Each number is 128 + 32 x the weight over its row's rms, rounded and kept within 0 to 255. Layers, rows and columns count from 0. Numbers have three digits each. The size before them is the row's rms in percent of the matrix's.

# layer 9 MLP down (transposed), 256x64, rms 0.156, rows 230-255, columns 0-63
111:191084072110145128094129171128119126126161127110119144176140109127081196136143189116137083129102109161142167184166081098164165151126123135133158097079062088164134145134143177164110170141159090
119:072066142163129075142107104155081102109111160085151114121180158133101105136138116178184091141098131189094129119138196136129120087154141153117176121186156085089106091121095129166123191103133134
093:167116216099144125153151100134162119146058135122089091138112106163083152173114169160142105112114165102088122144104106163116131135132077049156065158169135140150170123094147164139111112106094079
090:161150147158076129160115125164042148186112125095179138138136129085149077157152086104132151097138134133147123104089086122206133121150169139102076098183154118129130147157158142093187129134079166
102:146151090154121143176146082118077098078150224126102133115108165106155186086109124147117079131176090123101160152126105135109103121101096147089061120185165146128084089123169111155123144156092130
087:156160209092123085173130098115111158181108117108115101138043166126091183152140080108116135082130166178082107105140154135144078136122189125116114174096117119115144088133115157132144160084129088
115:165116118102151123119130144160134098070179143138086120113161109141154112153137108122139089122084087123116134101093082091146177081154158134049128134152149119175139133156144155038113151192206120
086:107137138090094138177096118115137100078086159155138138160146170149121098070171116162113136178127162106117134147055163086142139079106154102187107134149184089140117080110167113188150096080094149
093:155104153125125119189187108145127117118099122123128065137183122169113104160128156094148147089103178103221145171097086185137111136154105115122067124126172117103157183084162184131123115147115120
113:135125146156155155159128144147109101131153073161210179166119112156118150160091079154131141128170130133157105197150133039187133130149079170120115104115146152163109125099114095187153158098144095
102:117141124164059179063124185129130172121114109086092115096163157125124075165131091127157111134182109135108129093096179069149141116111196156118151179136120113097127096124190115172153146132159089
102:103132121069123114116179136235123143158129129090132116094132160132105125116146076134141088078113112071110057149112118140123104127069131194142112106121161174093160065153129144134143141120131068
102:143164149135161189122159087134141075141080145104079112136137116129113145112132155153152099148185146072099082146114169135147148091097108205085172138127178096085061108147144163141081160116115168
094:138126147126139136105127121151162141130094084156149143156079158094177152071109065131106087179121104081050152137164149171127085133077124094147082099137092162124191111108122119099178113075106098
107:124091119147145186141154112129104073143096077160097108163143101137189173150081123134142088123170151160138058175116111157127163109173120187105123068146065132149161142168123115078124112079130106
087:129136111095156176125101098152169131110175169147106139150154117123125167077158183149163097125098064153163126117095122086109120121108143122093124171186143109215124128077189062142134173091134117
100:092047193164168149164119122180122139142078114161060149100164079149141179109110145129180108127080121102127104081135133125160168107108182116082124153088137165126109081122117152123112128089172127
106:115079174128137140209160141079111079168096175154120159124135147151127051158185185089106148109137120121148149116135076159176107128080089102109098158126153124195139106137102160151164134136131153
100:178119210134156134112079121114193133164107118146189104101072120135141172138165123124192151143124060172133072139148131152096101170128157135150148159045131122150122124114162148139124142144103085
105:169081102136102096161170152140114136113125091149141089084107113142141106073148132121159148152102089101160203097076150117157144155124102097093111158146069078169126177037179104147146116142115134
104:103142135125177085089137090111163083142192130105128112113172124095162096122077079105098097177179158157168118150151171134115105155198109157137140155097121096089113142100176151159092188121172109
092:110102146195098132164116099121068122141115081120133122131158111137110129091142145117142081183068156163197161142170166173104135165146125119040152103156085090109099091164118107105086127094130097
096:165140157134127093094156092082182135146121127104115208145120125126121095088138082115071084144155134055107135132145127145120155132120079115108189115188114140138118133158208135083134191158100097
096:080125150154114192160121103150137126127102180131113113082189118097087168138135111139126179096205127117096111129032122145125176113168170153110137129173165182125129111093162152096162140090124135
098:124127138071089111131179148118100183204123145182112131130140103129074139111140094143117116192095117127145150134145049122104150176183103119149148083130160147129117091122125061062158146159164150
090:099091105122132092145132160137082129126061178133124120148157121105119153148088156091172114132127110162108074167130191068078129143097083139085126108102043082175106124116165153125081108163134165
# layer 9 MLP up, 256x64, rms 0.21, rows 231-255, columns 0-63
109:163112090162170123105169137137156094117116103142175108136102127137121154145094129175091095132117184114179159191149107140122081151029089148129168164098122100167139158149142192155153093124093172
099:148118121097146140092092121148115131132058121103163128134226106134116153127095076084149083143077123157115146130090112143076101140107091110218170123069093077149102121116121116134127117176093140
091:069127100075149147140138135098122117148101137138075148162151129125146115068137065110113065160115178111125157122188131063074132146190110103125087121122105063133085107178154115107132154123174097
098:141204075115073137130105148116114183133102136116091127143074143106087160115069133143151145126128068145131151168156081150147021074119161090165139131152168139140138164103103143147141115133091131
096:092151127125115023156127179109110107080126153156104070174140169115094119161109124124093138140164091087129179085171135094105117127151129090153139116091130059113103145144104091142090112183157089
100:163122146047087134141166093103175139078179099101124139104134187159076090068071131123113109144137133164141145118142084119121087158172121135169093136088129104090096106142161144141075094077135097
099:128125113077097140188119166133137134089123185118171150063091178170141126145212144164114104189143103142198121111106148121117095091135150132096159152153113110088118092169078109149097154093147106
090:132112157151092141125096174114108105119118103124075133156112138133175183093146098190094152099153155148068035159146162076186155149126128114114127150168079084132121072151146116131129095147183123
100:166112100123137152153125128172083120187151107153092106144129167136189076072164105136122134214120151118136088130154124148170129145094143092111125111113138114099141111158227111124091175175096086
094:149107139158119138096105125160131120138078115133151150080102129136157145176059119154128134152180092089133173156116084207142139098116142162116148128087145160072142157145094038133165076185136151
105:085150176074182138164107094147129085081188126157080180140090128144100133154099095096117155136123141159166168165119122061100160098141118121127118165095173137130111175166094102090159180126160164
112:158117125070098060086160121142054148100134158161140130088146099116144175115187108113117139110124097110082149121088141066167165130197136139148140096060127134183125123143086071112119115146157144
083:138135130138180141166094097102160107172115120122123100087205097168059091160111115130125108111069149172111109068127140077092123125167114082170175193149177116151126101110120148131112087171132141
097:135125147091155139169142123095090113123090144102160120119157074172191128058120088183087117121110118092124159156092162175120084118103132100083162129129099138182174160145126088139097152069070093
099:143129135090163173093105087123139070136113151148116112154142118083159126087140093157125152087092102116161120098092104090137107094152198201075183161085119145191064130129096161139099116100155131
105:155189132136119145102098125109168152152171134138212112102154107132049097083132171128100159150087126094143170171187117177151132133106115110123066139125124135113183174095126142103055126128152116
093:123147073173086153167180162126149147095103143102135134102091195101158157061162126146117142070088120184116136134127120087185143125121155099063085114063147141147141115143144173172118136103091123
094:100170122110134115086137165097099135083151139095168160176114080186093113104136146156106117147108154115122187099124142128147149150173122153075155137155130172151206203169132100126102122056172131
116:112119097118110132109121145081170133089115125131151131074121106072107163084108150120134181093153182076118186104163176152171121110131133182123128105126221185133106142116134126167204128100133103
095:150145122121119107138132186159187091157116185159104107149171182186136145093108129076145122131118113167073134137119123189133156141203164123132098072103116129148138103130074076188105111173119141
097:090131112143114134147084204101077134092130083157098055159070149156152137147111105141090135054134103132120158113151115130149128117139146084168110175171150127139184166109117144176194108093099144
105:081152095128125117133110140184093121080138103113156086049142122130142122069067144075141101140113130157121151128104152093123055132092133090121087124094079091125073087115109066110131086135160169
100:181141112159121166148164119146127124150143093116135103144107144182225137172162130110130124157109170128149170094173145064183098097150159155124081142154167134137142107218125102138124178101156129
103:117135048177118123130128124140126116054138087118114079127103131152128093100071131095187125117095154134122159090174130050113069075123103110136122170127117122151084144114117185187172113112109112
106:078154124126104135182123169151090138162150142162118091112122147154177149155153083146169126145110092089112160115104110098158131082081144135090114155097150161152201099167124083033105085157100150